From a checkpoint of a small transformer trained on Wikipedia.
Architecture: learned and rotary positions, untied embeddings, normalized queries and keys.
Each number is 500 + 50 x the weight over its row's rms, rounded and kept within 0 to 999. Layers, rows and columns count from 0. Numbers have three digits each. The size before them is the row's rms in percent of the matrix's.

# v: layer 4 attention value, 32x96, rms 0.196, rows 1-31, columns 0-47
# o: layer 4 attention output (transposed), 96x96, rms 0.173, rows 1-31,33-63,65-95, columns 0-47
# gate: layer 4 MLP gate, 384x96, rms 0.173, rows 0-44, columns 0-47
# up: layer 4 MLP up, 384x96, rms 0.18, rows 0-43, columns 0-47
# down: layer 4 MLP down (transposed), 384x96, rms 0.041, rows 0-43, columns 0-47
v1 101:464506495514486582509447528493525445481487532457456458432469437568437534482518565474516478522581442399505470484452564528516550452563390483449478
o1 139:437502496533433625444475494503457506569465433464599499508504462524375547475524559601438488484436500515516496427552436380482518545548530497478533
o33 077:519525506407603475555567576549598563499578458514452498520464507587552407497457536469629529498517480581465456487428455474549442444478592548535472
o65 091:543470446473518428465557478475503442446527507535484501446451527368546530468500471432495504514448535507496495495560566522573542458539556477569440
v2 099:595529474490438509512466522590491497472551483510403506506470591493441446463462502520443468516567466502472490480544487392490477479462563423611511
o2 144:436414529482504491496550585384450423455504511444436516412416455506556495491514468511426583506487473492519552570469555527417506538540527553463518
o34 071:466567421491542453502503524523547524504505492588533508525479461500402539501594487538562553495519495563552490412482434474508357492441453471487453
o66 082:595482490473587529484458421595503566478435523466526449465603444429433452528450423502518530526517500486452482492510549570512504460504460468536553
v3 098:499516517511536514436496529639504471502470489523494503535540505372450523619525392447474502554594505562446478483427477524598433519451513519582510
o3 137:450516513480534558504501485574551545462567508610553475349505560501539507462517474525523547412509530515514488454453493498520500566486604536489449
o35 069:491500430584486491514514444511496508518444514512487512618519464449474504526382508500550487532521484421535472521576508503487489455521437506582465
o67 072:601525533415516426485444619468429459523502528383414518552513452591565483438532518464439492519482474468535524558479513525423489511549419473457548
v4 096:512467451500518448488573498540543598525519485478416512511532505494450476503467564611544447585391470453645493486464582520552452525540500550479534
o4 127:503484452459485580457488491442578434545488558491476472504490544471523502520422522464491553471514445478472539478568541473594477519555512491481494
o36 068:535516553549397504484496497478463451421424475545428567396530502483477525425570465548630455408547523550435535517482469569511502441520499557494490
o68 081:524542542603520412486475580557450534507475439546546599527484368537530481555552484439521450455504560482473489386527530482380542546414467504513573
v5 102:511404548536516552445419538603467495506449582524503427470511605477553486490533459493574497437468429404611507601450476571468590507464566521464551
o5 139:392487512508460520502480549512441541532388497480472560413478478518528492622558490480471506568476482560509448502551438558488436571504453462470463
o37 073:493536526506588503569556465442519522510545509489559533498512507506441514459423621471486531489513585466505435387553470511495500475530451539563444
o69 082:539502574384511472474558554452478477389565516468491501575498494486489548493484480558565482500517589424522449483503585466504509516524497498459567
v6 101:571558447495531453448529495434522515552452505470514523463425538542506492545487433527499510475557601507545513440468496516376529494495428539449499
o6 128:443501480455532507428506510483518533539526425448454506441402534477449555518471512496528425563489404472649561480509611525563494605508535548531479
o38 067:505427498544482487529462549471461519562540594532509471554534425550558501523514536513472594459426610485423511528493472507517522469427485483566480
o70 084:561511492573491494544477465528514446441513538526547500552589538519577383460436579437480483493436565552424454496552412459469522404536486475445510
v7 100:406493495497589525503557534517513514405548569506469520531461491499532585522533499502569553498439471555438516501495598522525554580488503417586379
o7 138:593416406428482462451510514569491479597456406498497455460496608489479543536543593458457428530614521500538449483510449503551524531527580462519595
o39 074:459570549505553474496421416568491482482550561523570524506475458417471470458554359485457469480500594492535601510530485484506469366523431503480514
o71 076:521509486560513513553527420466571489444510494567451441524542406568450421564529417501484573538436463479506559555489502539501432433439435587493470
v8 107:502532580524513576513507511494570537523404583519542503507539548520344556524529518543453550518498519535448541471549548455364457499452496500452443
o8 143:607548561507457506515573487549388565400594486553477479591532540557599500576528610539516479480463487424497450545521515483477487507596422548505542
o40 071:381487474498586606475483536513520425555507494508447485506466503463435465512524449424509458499522456596528575441472541523472466503410462494552543
o72 089:527510453548519413502465473545481417563495513552493494366508435473475494425497473430471571479556479559436523484524475501534540489472591400569477
v9 104:528511450514501555463554466590464456446541399473575577610482547514532516592483537499580477464450523451454467555507527481553504489445577538485462
o9 151:568503508482489498424539504493511484476354423551581563537588575530450474461436561468456613541513457536444497516515637568473518521567500555470507
o41 071:430523491499499516586468582495460446563633517545483478459493363502581519565506460584528363467552494485510533478536444465547544580498560404519504
o73 074:537490422524489475572476423484485483523539590445491469482405527503456479461581533459528393439477539516505592534528421472454480434505473494503513
v10 105:479528501523468451431572506495529529511517513462490501507516512565569497440539432520486578448529504542536552512505456436459526532548536538459483
o10 141:440502445490462499545449526528403512459497479586512569544493491473464414428553530502527493472548497442519507528529502443574483477572576511546649
o42 081:553465495479522479443569506468591486504561436497506467448549465472430457486475552514434511470491508590459429479543449524425507525636542601501466
o74 078:495505613533581539580636459492505532530437456496470474493474491466539593559385489507437461537441465509553449420504444544481489486469458452489518
v11 097:463489528462502491489568588452474576449531579530518508479453569464620431448482410423596479589564468520533459583412497438483434512477390454449488
o11 134:477541459539492584577353519487568581597410495430457451447518514525493437449548523533506427494459438439486490524510537556524597539488484535503533
o43 070:564500521524525539474586505467473387451531457480597489433558452453486444538520491467519500498599647502442614455547567483505485471560472460490551
o75 082:472434523490504420470560429521486504491586616646518552567425493475450536539511465442440502510421597489520485447508537488460492524519459514572439
v12 105:543446498516386527515578575479507519545495423390500565488397541479541537533561486585481484536466562459561471444595497521469578509470473516519573
o12 143:324482532543542480548567498468534428516450576480554512555438481524486443430507494478443495573467520577515429468583510545523520458552513515505485
o44 069:585610436504517546546428474505422502496472424493520451463547493520588575537439443550542491497516565391557552500459514578520479464487493450453560
o76 074:597500439492469436498429451565512507456500478540418422563502502509535509472489545519614472461526472433516565516430517416467463471473487563492454
v13 102:538557542547481525544458448442452492497495578484522507510494552471533495439489481554531469474525522531484401497584495473514467551428513415536487
o13 142:385557521514462418421462512450487491501524456539580370467551488440496532486540414484493477498515484536539474497348494387463518548520478439491540
o45 068:485517419492526545562520473497445502524526507522446536517400569516478484443492534503514538495523579479374518503543514611541438448508478531521392
o77 076:565469586440565556450557533478563475496497524450462646526522434500473464516475526481592500380451456487598574440608556559446466507519548499510581
v14 102:490581506496468600541504497521472528456476517448471444546550610555494527515504533502471533542445432527540432539508409468504487486443580476502488
o14 138:547554469489580537447596504516543546517442456525424490566460429400511549533551411511429449523549523474494478459460471503518523499512576467514549
o46 064:471434567479549508567508595536469453474506492482579540582511510559505519542480477445581521471472516585459400496432486495505484473408453448523502
o78 079:466446512489490514561486491490526447453574546404559575468489458542465340461472546513465550516440499571526517542596533444514473498516477546482537
v15 088:558447594466553468573474535534456533506491566586455606504425493550590427549498448390556449537434479580518530528509533526441526362471456538495536
o15 131:514520525622521443490512470556479560527503420531563481474555410500437424348490497510455603551508502450518438555539478526457481491518444469527467
o47 073:571545498421462422469574469481567428488552543450451560518480562504488516567484588553505484527431503516516471517436489516604495539532531524497404
o79 075:481514498408487546573516547518527465498518475498442433486506445523575551591538458407486458489470469500573534521445515477497472517478526541541588
v16 098:531498495524461494509478453504499454483495480510498527491651577482476466527551525523494518516563430576621504421470492475451495530554494488496491
o16 135:551515547478515561447513538437385527442574454493511468452464569458475555510500498468444466478473553391529487604534513551574564495484628462503543
o48 071:521478433466465405517424564478545512480475533415514561541449617524548450484442536460514485510558459456413583406439484467595413509481534491415478
o80 073:486438472501438500405473508564579518553476514561607535474499483507515568431502494570556591517501497550543502507502499427435437481533435544565498
v17 100:549533453449502514562419539438484524563490430499585475576528417462486445481526567528571436514407480510476540507442494449444548553478527415539503
o17 136:571488511562568386522527438544566488403528551535510515463464541575509537566483491495367488520402474448508558507472556492514490423492529389521461
o49 072:516550520451592535557505513453502506503543499459510477458522455467495518422469500498500444566620564464524455512565465490494529413506491596487534
o81 062:458536453485446509500540487470484463537533499451506418528548415478480551451588536443616465469494541543481432490560485532475409578446420618551514
v18 095:606472557585575491464547519517470491502590520437590469487524486512496508432456478524591458568530480587397480446614490502572509572483510547434494
o18 133:535441570431424434524456445508519524463452533568465482488542578477492556516579521473496418499464490488422460505536489552480522573472521423454424
o50 074:468476457546502552487548567494536441531486482516548508425405547449497403481599515547511570488492384466492577500477433489582455481542515543537521
o82 072:438511383554485519551569487465456514480515413389523502542488506557510421534430555473388528525525532572576463531491537511534513477550546547540519
v19 097:493467510558484402490474481524433538451578464532525472528426483519406636485466509535563445475527598559505437597459445568583542500472485508512470
o19 136:553408454433477503457502581503467546424432571496504399528510549492549554485523422539547563528520479503493504429458533495452480421502553476504541
o51 067:440464515472496566568539386495560464529515452491525547507615485466384331531561499515482478523550430425530463579554474484537461535567453561479508
o83 074:486556511435509427475485478463559434465517465507504654450518493560515473506520606450404531468467559504521580534504505482492483584506442463530528
v20 099:494591539421467570497536615525531475470546563503434537554412430459426478517547483500452425492539578490500483451469400526475458471485494452431397
o20 138:496522536590527494452539505499401512531516457563532553491374583484455478559451472493523511535549441468456467445568444436438599460457459606468504
o52 077:504481464495470483562423485535480540469474529510485469478550465433459424430580586521420426508521568483542614529480507500461527454556562500450486
o84 073:555511434467483434449434472505602521464489532399520414575585483604595496528498529468478443527498489562480510565445583571511445510542423449564522
v21 103:502592555442462453359459517432488552431527471533533484470539549457474584485486459541523447446535443499492458519490476388544529433496442511605551
o21 140:467562422535403517461484566645530450442595507385491531553518510467506540531507508461437454351460537475548504549476503552524524441515576514478568
o53 061:513462501517480567518456480415533507544482515495465404478445543464466453478588556466524477506501511524477540532551546528531548484527418548464464
o85 079:509480524504593470556489452432438467519415504626508525513610478529513521498475476541537558547499453454422521497475465438529453556451528468576502
v22 095:513398551516514538391510517463449547466513461500510530541416456551374517504500454522590603550595522529487580476529567436447501449439536553474561
o22 135:488568543523501484529516551496500546495451469566524514534555514517573487511540514400566523487534439443465486576447490521459385561551597507506428
o54 062:585518491522535450463447585478566469411525500567536540505436550430426467476482485519453428502555564468506580401533459530543506354621509489425531
o86 081:504455407428457478501492461492434445527577470499451416485530456523449555427511465538523456406443542548458556513577518497537575537485474525551519
v23 097:525529465620478439559559522514524519457597517497436448440485417444466507499657467389536514453451482457573454469540564441550446531542458425490467
o23 140:493477489435485550380401413430450414526545526488469553533578559510604423393473452501379489574514518387459558510505472544500618532457542528496534
o55 069:543504559579491470597547467522600546487538386541548459496494493402408496523526494537565477479409497558472428536417442511516435357503439508473456
o87 065:549570531458508467542512576582465520500481496471500412489437390473543548584487520466579461458508498508562549472486577510460438538431508461532515
v24 105:413497493639500601472586462499542529417460519434534560526507473490507536354483519597479567484516599540500529454448432499574546470475534527503533
o24 146:491515526461424483493495554581502487524529584578381481442553537551452518448496574446498451581495487541437517517522476484520561455583427531462452
o56 067:537495416522599506526451476371513530500557461441543460483490478499550587499539475522455622547576485410515478501482503490502438540481546498422523
o88 071:439495527503461498526483488474433610407469490526524510466514485443529480544522466555635497452474528504523556493474531499500507486412466462602477
v25 103:554389573463452519425415537494514558469468568477497405512570465613468518507515563532532475569516568486504567466494509517526417474490478371533567
o25 147:514523428420505523617441525495496419595559487586493547482447527483515588419546486503502493464525464526388439591390556444452554596560535456519484
o57 072:477503545472560498388602464559548558398548513554482510507551466539491342531551489498471506525457501525445586560507439477600500456457462538484443
o89 076:551529553574532448426529433444553518475461559389545427586472555463566534602456520523474537501526507527510518383593456591550454456473525590450503
v26 101:519451534541436416530526541514575573515504529450451506478514463383513567600421534460497504473522510530485524523498406498417554498442443568544617
o26 127:542532561531528506543515496554422448480532487534461479540565579551429445439562377592488481509487492580512474444623603460476408605551495501487361
o58 080:526527478474539453440423514545572523498477555564531575465469465541521444474511452425485536444485526461482600577443571491577477489452518557444526
o90 079:464530477581540519496538496438543581584491445489479439490490485508465563533475516524574566492601525526470521540377422576530536379473454494451549
v27 096:453496529469488507490493458427592547513483462442501432480500456563523499474585461466494429557541513462485461530464614529486509525475484496500468
o27 135:583589547556510463551447504457454443532534576467495536480461532474587459437450519488442536334577447426586488469474417482455479565551519503514530
o59 070:508457508515524607484552577509472359450449488368428531492517598592479531507440568463511623572491522537485508476408455411513497488483493431567528
o91 081:455472500487482460530532537469470618439561505545446432457466558470434576512597589525532443585436571513513498559545518524483537564497505474487459
v28 102:488514612580595432613589507541482543550639518526525503504522518485465616522515487532422464455511476465459575566531537486448507435569484527543459
o28 139:601565454530437662495579508427472442498475550479502463502548490419419540474543486403524535466555535492515541491553488448529543441421559553511489
o60 080:451488493463597420515472439543544578515541475535537534415598489547530432501461539533418495511355420480517442455588489528486513526474479570557450
o92 077:493487518457443332524457516532536491527403440457481490530465492521580514493485606561507438551462524462495414560441406464476488455544438474507556
v29 095:508516449480534508519558489520405501490506499554439479526506563443490399419501594452475577574443599474496575496477471429482511495554498475456535
o29 129:472524531557500533481506446452566537534463440458546585491557455461552581533533457500440464499442554423530588645555467463508499507533386544551387
o61 071:567440414556522490448527459517491544465476463539516420501453539567518431530479467460501460528492422433439553461439478573364533482465448511436578
o93 081:516420529414383473492458492533485421399521598560489444469538521418527435461498487492525548476552528507476512459473509562508526434446584506466526
v30 096:468524465473538395443460454425558533433526473593482566411561480487500508575530463536553559555471524432516485463514553443517495421447595475367370
o30 135:543564456447484508540572492482524545543538475448503452454510556488448432419511555461455505563539441534571608455488513500457523524609460445517570
o62 057:349561492524512591456466482524412471545453569555534509502455514619477506465540437590513552477480542441485454563548541498422525549501473392564472
o94 074:517430481552444507488397484460527498475503506463465477466534565428554569479437430443495549517501546517446429527540491478522571423410509615475468
v31 102:425472496512526513506400460442529513472524506582498470502435490509561442447565449426513442422484573546539410473466589528435532451410574524553504
o31 140:501528501472491462528488522429498488549411426448477476448481519523548479532367553511523492510578654463515600408520410377481475473555520431512531
o63 070:608473532488531442466459483499479496452545477468507489456393455461536560427571569561546510540458388453452484568466633511479544503496383532491601
o95 081:546534454512491596532611482569450579472523526509532474586508513470430546524548378484504496444485347546490430532544520619542487545494536520549470
gate0 105:548448469456571518569502424532544508553523449604485479445520517434494498470418446534563366462535472535460444603444508484532446454532455441499473
up0 097:455445522482447526543603452502573459460474473484461433530484476581586468497499540485514509532551533479451415496582563554375584609425454524480546
down0 099:509462463514530557504451475482509483568536471499514516498577497501460522477480494474532538433539502445466572584434492449569382493524538457454449
gate1 092:504496482481447434461397477474494425424477403494484438470467575528538531503551413580488527493519529439515630557519470585429442471514513453411503
up1 093:556511531469363422555494504524469467499431484523537496482600400477553528509532481504528488561576420480515435538458571408572613530444495584467473
down1 090:504539505457536471468493456490483468507459456453558460535518601514423551490574444522588480483553610471483565473446466611516508448527430508456447
gate2 098:539398451381534535488429516518538530391462466393513504553576560537605517499475517446453521541545445532451504417428517543533559484515551450479491
up2 110:568542535564482445506574610415492458502510530467525527618574534469443479476585529582511479557459518481504578561513556469595479482499486518370536
down2 109:435527386543502513557417573546489511620502471519483522547518482527526501512575522446466505409519384457463561612486539483421447532396504424579490
gate3 091:476472464459470449493536568561459499502520388475473514428452390565494414612555543524495451535581487575455518501544491593542490514574549586442449
up3 088:513470532471526464491492404454517465453487530434434513540467600368471574432504513551496575373504496445528486460454454419514556529523538547493481
down3 093:446489451454523493447528520442506549481540498546468457535410361519515561531530574435493543473477516496497539489495554455425479455476546553537509
gate4 103:510529425540518476501467459444492485571491572544475538543525559540438456496513538462450439543433441553456525397372483436528423489499511462558490
up4 108:464502495499512494534650483501461480467534501492674531456450524493527506493502517507585482499473492507591577552404452558476559524557535572521497
down4 110:506574552472577458553480537543471472563533484500415401472584506486483461600495391461506450475539501475540562543496524490489547471423497466533423
gate5 100:550539476480491434459475459487551518424484543580498514461530494557434481472498553507517510428540528512522505459434466536519446497557565525505548
up5 099:604491501489549546426467477497443373523538459499605503553533501501542553461511428470507494506485537487510535510495496390452500411436468566550476
down5 098:585511408480520532574569538511466500520470525438483464597493507496484547501527522595490522559560511523545519509453467563522494479449399485477440
gate6 095:466460542523421504518510442499541558500511481502574428443475428403452503577544440432426482478432477520482500438492542572452488577512501621504593
up6 100:422404482519505494509593513577446562524489474475481497487495635488491561418513447506538557490585465589501553593511491479514451446491483411572471
down6 100:600522461487424515475517365434485505504483513513469464409443489479615548444517537525516482456462631511509568399579529484476455524550534545488494
gate7 110:504532530489422567580494500494502502527659476509569404440605488549476532542408424435569487512526582569479481468517490511496549521473558514525468
up7 104:428449543525510509490609597457464507502484503501449530519585621466585533480608543520530447540430437428451507566452467493517426533519551490424516
down7 110:453557535501443465509518441455505487521537433533460504477543442524477692567481501477450463525486413546515450426429539480575478337491505527520515
gate8 099:523420489484511471518487540547615435406542469526434438549565525519500467516551455480465496556557453461499513540488393525547464568476459509470565
up8 103:585490543517600507568419525537477499434470564513484502490377415531508495447544449572484480485426499550600500525542420456468544438503545496542553
down8 102:427459529559497491498540411528514482528485502606529533442615575473444452522539544506529519571415424540501458535493459514465509559443518487557488
gate9 099:513551519585609442502577529506464484459464479532438474516490522492511464455489526559501515575527593440571437477481508523453477547518501524535458
up9 097:470533437560628573423542448555521472483498615532545559448513569519650473439461476584502462527511544474541517509501483533443563481425525489504529
down9 098:465621621523517434473436533543492462465492472537535508491431530429536470522482558523450482449549403516543499489401440542408482462569459475504451
gate10 102:500492550478477500521489532482454510441485536426403506531476603549475480507584505552529497584540429402472523559563433516515534436516535477380500
up10 100:611521525526455465492491578489539474593568547562449556515547474412444547551527527523441415453492578506509598531515553437485398525540533503498561
down10 104:482446527464541658431455476548530548489471382475508446486514460495484464409428420561490493518513507552514451509449605493577478460512547502551521
gate11 104:479497571535450484517492526504542531491466555499510377522492470553515515541588509509492503490547483430566569546461522513508474512442540519487603
up11 105:406535484559517517505578480398501508483556449544475464523427605520498531477527446515585449478502507589470526493479498518426527485500452480489531
down11 106:461440481491478549470471527484425482400485503533549500522420591462525463432462517455467592433460459484453509593567510485590510522506483581511541
gate12 089:551479516469519432614507426585532491579556509576504464544494452485520484483561485506535502545570556512549520538504574446527632579511568476564530
up12 093:470538510558470582494493500470455553575496591465413539486437547571473512477465477506448605571517498441455531445474500511462456440503436459566419
down12 093:497454484577544508510467458565450531602458488577543490474467523580487509514466457480517481491560486477464505442457375471500474382530500470426501
gate13 096:536421501523467555539514446427608392482489482492522459434386565502444502609432479481445487600510510475559564519498560505397518569492543495450424
up13 094:451589506376496425485504639526488497502501520382482495481518487497507461436502452550539632448517457436445462485561519559508483601508421471493562
down13 096:515437484574423575516476347416498433473504454483502448397490539467437579490470494452543496572515493546532457518576457511481518452443537510473502
gate14 098:477325465500460491506516400493547602426539516509521539465439562508445498460515492505481588465596490546535503518457541591541590436558497521449424
up14 112:576558595470509596446559610523492520514515581553555510535476466505495496504582441502462466579458443548460514497525560498398466502492351498507523
down14 108:511496494476460460580544534435521426618430553422485480542464456561492512550548536513485543462472537615453605473533558487518493504436540543441452
gate15 101:564408556493435567503515530482494434560519564585507522483570498349471541463501421453404618487552464450513522457491528488526437453556460448455514
up15 094:465479439435547355434571393387528511604434551492500520574472428530517547443384437486522446536490520516517463584500482537441527495609519519459593
down15 099:486532510460551546566513412478604528463493522484518504581487480531533542436552458497570543494536559570457481550480491471505511423466529613520617
gate16 108:625458521501513509366449487473412615491474475488617435502541483582509536506476462495516440440530494495503442528430467581513481495517503498435436
up16 112:503458377483497508503552450487491458450648464449518526473462579500499540477495517565476446490495508507550515433574533463525640490508461503484412
down16 112:557467530485426480458501447492427462631432478498511516472391457532492407445480457511473577496423519568546481583488543478497451493548525502546446
gate17 108:512483503448519542523432481507483548514478401440434518374465541469480422461499403448464546498462547418518517467455594442491501518572442587551511
up17 107:437484389582484510460462508529574522395456541467470539496603562438507511430367545510486575452431551424456512519387417461560506442493508491524555
down17 112:503489540491550536547580466514588394494505496460455452526481524396426466479573553477462454575433527525466475504554629483444424460543462470477445
gate18 100:584524536568480406549498471522502534528541462527529574428542427443466460439575491434489507446435492536448508445510401570496514500540448534344561
up18 087:361437525480415528459519476558548499496402605479457475458449512570469482477480483405530490514539488463568519578552505568487558651532470548590367
down18 085:512520511520496530470449576530497490543545465509605489508529416596426565464529481438459517495450530574482548538479586570507445466426461590371537
gate19 097:565512425519518458502581574538523519542456508445540514492481482555478529563524379535537570390508518557492637548413531485526552457598418481476471
up19 104:507432492545400410445491501550531551489567527586420557466482476476450449470513498638361431484490424390444435460509530479520450537418517483525534
down19 096:589485536570507513478499446495590463509481523538531519461440535538509504540583521572491500481566518532430554489495406476531469542533440488531453
gate20 096:486516505394525461525467462505478520455564408490428490498447524484494473473400499407511519534474546390422654455598446509491505378502512471459559
up20 093:479512457543422521476515502543589534524466529640498490614532492516557543482545528567506481385494543594547455491422632535488494566523508513395449
down20 097:497458467481562502550547529513487510492530484544534415463507504410495513410487482385511515509478551408475652404468418479496518466461496489446520
gate21 099:594480589532557470509485512432582510530481375528554423627487473493575470536471519477541564467479519497533485424516478507512498540588474460487528
up21 091:510419548458520529472524582456579442560541470508492389507518589572492388472446490473469506484470427459463505521497514481550583550625509566533458
down21 097:479530469498392468506510510501457553500436473456527543525536465464433526532584559452484514512541588491554501498556406547434368557467437539472507
gate22 095:454452549447510486560384551497492441532540626426465467443487487514450597493492592524470506486422506561496409478544364432487464533574512484538560
up22 093:527489440508596520452522489556485507506472494549510400507448500501462510498463553502569546513485522489479488535502558552485503510485413556511561
down22 091:603451450514533604512570437564533524474453522453508582510411520583465479518422471401498525440581551487523510488450468608537428527419455566562465
gate23 100:531557488435400523533492509457522473384550533546422482485529500546498475480474580528453479458483525426488512533512521507506456486431467493494484
up23 107:500437443427529507493548353482493515527540474494549487513378541444454534468426525520531473578418512511510532464444409556451492464433516477563584
down23 098:443458514499528511610507565483495459496537457458529579550387567574519478434470582532516514474591501496407529505432355534513448449487471454512583
gate24 098:470409397581485613556508455534508448510556531525512519500442433553453492529567488602549460539526534468516554485472547499588569482395525489618430
up24 101:516436476567435519532535411458527455489472571554558467544510541490606477568491465480492428401571459582560520480457442511513534536462554499601485
down24 098:484494543536608538524560524608499532605495426565501459493587616471475545467551503487516468576528587443575485508523519500429539536521490534541552
gate25 102:448453518365470565459557493408483511555455472612604447517447495480555505535457479571498476498516526515600576471470557482446486458471519459472471
up25 099:486516549494422460488564537455497620395528447492456676490591462444503456483461492498586472507511497492431526454633549487536571489544534495521484
down25 105:503520379512573481529427590485362509500525550470460479539548532515585591501541532478518508465488510406484471566493488534521513556545455535515581
gate26 107:555420492496475523618437532563504501497487416494455507522490525491529458417468454452532531578528510544473497558483435541427547464427496561385578
up26 106:512555445521502487456464458471394462510564472467547414509402410503489527584489544563549503463518548540483559503495472392566594515574497485497440
down26 112:574555401473543485433511480498549499482443400481545507479497443475573413533430563469510491449453584528422511508459491562517447469499434477546494
gate27 100:496538481528572519510529488474539479517478486497526473519529551405599530493474512462466486561521505544500441480473396460516556500560467532540496
up27 102:591432553511473543426462503520464459487519554596593527477508547434548523537482435454509455453543596450518501546497423546516531471533450515450475
down27 099:533530477542518569537508468464517391490475512478446630654593479436497599507442531509511555458483518548601527454538579506541482479385508557496544
gate28 099:620468581525455529579493484536571476488506388493477557517511505429464535432402517547500496523472589507429600452531479479517480415617535523495483
up28 093:559431471490484498498582452500363487476509477457510542530434517503443532584493539410588491478495517489490499586476472441449548481553485441486456
down28 102:445551516476530601570459444484602494605516508507505533484440461466544550466490470462426528557419506578463555483433506515562560612447489563479489
gate29 106:475500488468490544376503484481538437536510527492413591516497603479475561516502549515563474521402526484576514502463521392563467483520506492492434
up29 104:512471403535417367514479478496536606519526558520496491467457561506570500445476616544493529505472513399509423546465546477429438606507599535592518
down29 099:441484449525599551519476532370518574520516505537548548548483450582498427473513512528594430504419510565544526454478509537476505491576487392464400
gate30 110:494567559502532483460537477445515497443515437503520528404516481527574490488502527547472468543405523423440464525544532424521511548491485433466556
up30 102:486535584513424553539535443509572451547529523501478482479567560477520490423622626522596459528530447561535485514449465521418463405464528482554529
down30 104:523408498478392496492484520515486508557595458556498611587421437517499463488538451391450521377530558504532463478515553512574457484520458456526450
gate31 097:478492524486482479491508346593510568518479478535537423470531611460458529522437491408561474563530530469519514442574487530472538469503463558472552
up31 102:382516550456488477523390600450531539546547509575392495497511587466476548463509479421494478455486484548519480477441523508482472487552472585548546
down31 096:553424460403478535461508576461492421447491442473516493408489508521545546461521427530555512593537449482451495525385517476599508509435552506550438
gate32 101:560498450544460571421507489538582435531462602493582538573416484476509537524530533553525540546513484508588522539483417475500503567475477538501590
up32 105:481492444494521477510448552492543474496437430391478519526487531516438491492460493450460507388496510511385483474462545517528527360610462497451564
down32 103:564462469548534482560509443502562420494483508476469485422598493532435473471542495559500654497546460571504495554576487414534486627504418481568524
gate33 098:593433445585497442532409424503530537494452535549505506485506457497460550502485608501480537531457413515471498498516360540521463554573576456466545
up33 100:517463486490439537463587499500425421469534535505519521487511467586452535486437452529507472520508521482507518551495456498499405464478473421515629
down33 101:490507474454486595561582525500587551488540458485550694457424566489588468502488486551469495504519489467444410618460469537549525528504486379425404
gate34 097:461468495436432409383589419508490488450498555434539537458498424482476479469460478398456487454472508551460478435478522490502484546501564594563568
up34 087:485455512502506483408586526509496586473466554540481469525515506455553453466502430557506450570520484480436511456561529440557581517454531500565536
down34 089:523553475521479398531491535541576518498511427474464519509457494511553458427543562529460500461432508522584506522597503456427475616427486458465510
gate35 098:398436494446591518503521475525525543471506558499486512471545590513455442454525436564503561623550473530495473484490507441489444523472616475487529
up35 097:634448555468511583504511415467462513536493498491496498525562472497464587487540517391422468420499523547560451529501562450553539404461484593494472
down35 101:546527541535458602443399391472604509500491486524488460457511512526534452448515517539484455515579509572470602529525486468520599474541523529535539
gate36 091:548491488473462416475501507486549521426440502481446479515444514404515479407406576534490413562508536511562550482466530524409530571535526523479468
up36 096:544433517463380541528499582523592426479556566505497428444498536428579478466482531508469461483556453518436613469471574464510494578506471428537508
down36 097:468490437538479438513501521476480489557475482506450516402602461528511542452496504529484536547442433545528563469523548494517596532491515521451438
gate37 103:517538503500531533583553534558596487536547547488534482486475471521522474467496591502462456469424482429448407541442564507512447642491645477443474
up37 102:452543411478473504539487524597493437557509507612513471517471542466503484517460510626458502496491473508521510476479529536565442352534486527495486
down37 100:518514504529429463545505545531552434480474542512530564613515470558548466572484511496407439600478524492502496495401515463453498481562552468475481
gate38 107:475499510478558410576464484428522591450443457558529453421451527484520541504523494512536479567581420539505486585444482569506412515444519567516503
up38 093:587446462594500469484515495664402510538558603502445550514566437462547534538575438463441540447477530517602449528552484562474490458459495536459447
down38 099:476484534401484540510480468434538510465487440514534498452437536446478513553417598560469536503510541499502581540526513481499435439443501538527543
gate39 096:521490572533430484540542458587455522533480597557500547511513464530548446421470446450562506496501563510477436532467459461477588505509494515469447
up39 087:571540495455456456521594603455551518524525498470549498530357435396459592459491464455436530499471530463519439410412495515506539580527496607513555
down39 088:387553542540533580441479476605482552482495536554500506395543552570520424527460456520573414512555579495491533523477496469428527457540431413520508
gate40 094:490474569461498431464555483594444456581511587459512549495350463486449470412557491536481534507463574577469504496550501467437493484432478533484538
up40 103:461506515411386398534481546546464445579433527482495528511429552432485511469532435549544474475466548551510466531557471578512571455425527513526476
down40 097:495429508486427519391564565414549504469449529504476539538524529471556476565456474563552448497515515515493430489435454550472537448482542435478451
gate41 105:557482506486545464458502502451490592585506509508558566458529629477487526445480509516456480438468479482521540488499416508565428487529500452472557
up41 104:476550447458485518490496466506604461604429598482553553458528521548537518522488486507559492634518565508524411519553568357529471524487443499562532
down41 100:400566439515497380487580474582503455498519508525434500545498538381504489528533583452533470513454561509513474465556468446481520492464462634400536
gate42 102:494459535481408460471593439464480486449477532508493552499497475607525533509523521556495443588493530586459548584591545460442523451583584447505572
up42 102:501514625499448470472581530445502461498568552560581512613445432519563511567430573547491530574491468561466522466461529543531493590535496578589434
down42 102:544465601463579464576551468492457504529469479479451600459491444580499577388396465537507519415463416499397449483477545451551460479491486509470549
gate43 102:444503488449494517527474450463512612431522476511434539466528554494498542511422477411521524512605484463518558453537460493528397441564536564504528
up43 099:579434471570462553477603493544570458532496556445498475445461526401444524432563584597529469393454561506584507517595431474489503490431536429553516
down43 102:497473512523497519547490482496551564421515476456500582544503450554527433511396483502409485526582417557428515526492652495532405569568482627417549
gate44 088:473552517461489474510590507464492553513510457502441484433438464457535450454494514519594537486450519507555471492452440560426491585564551456540580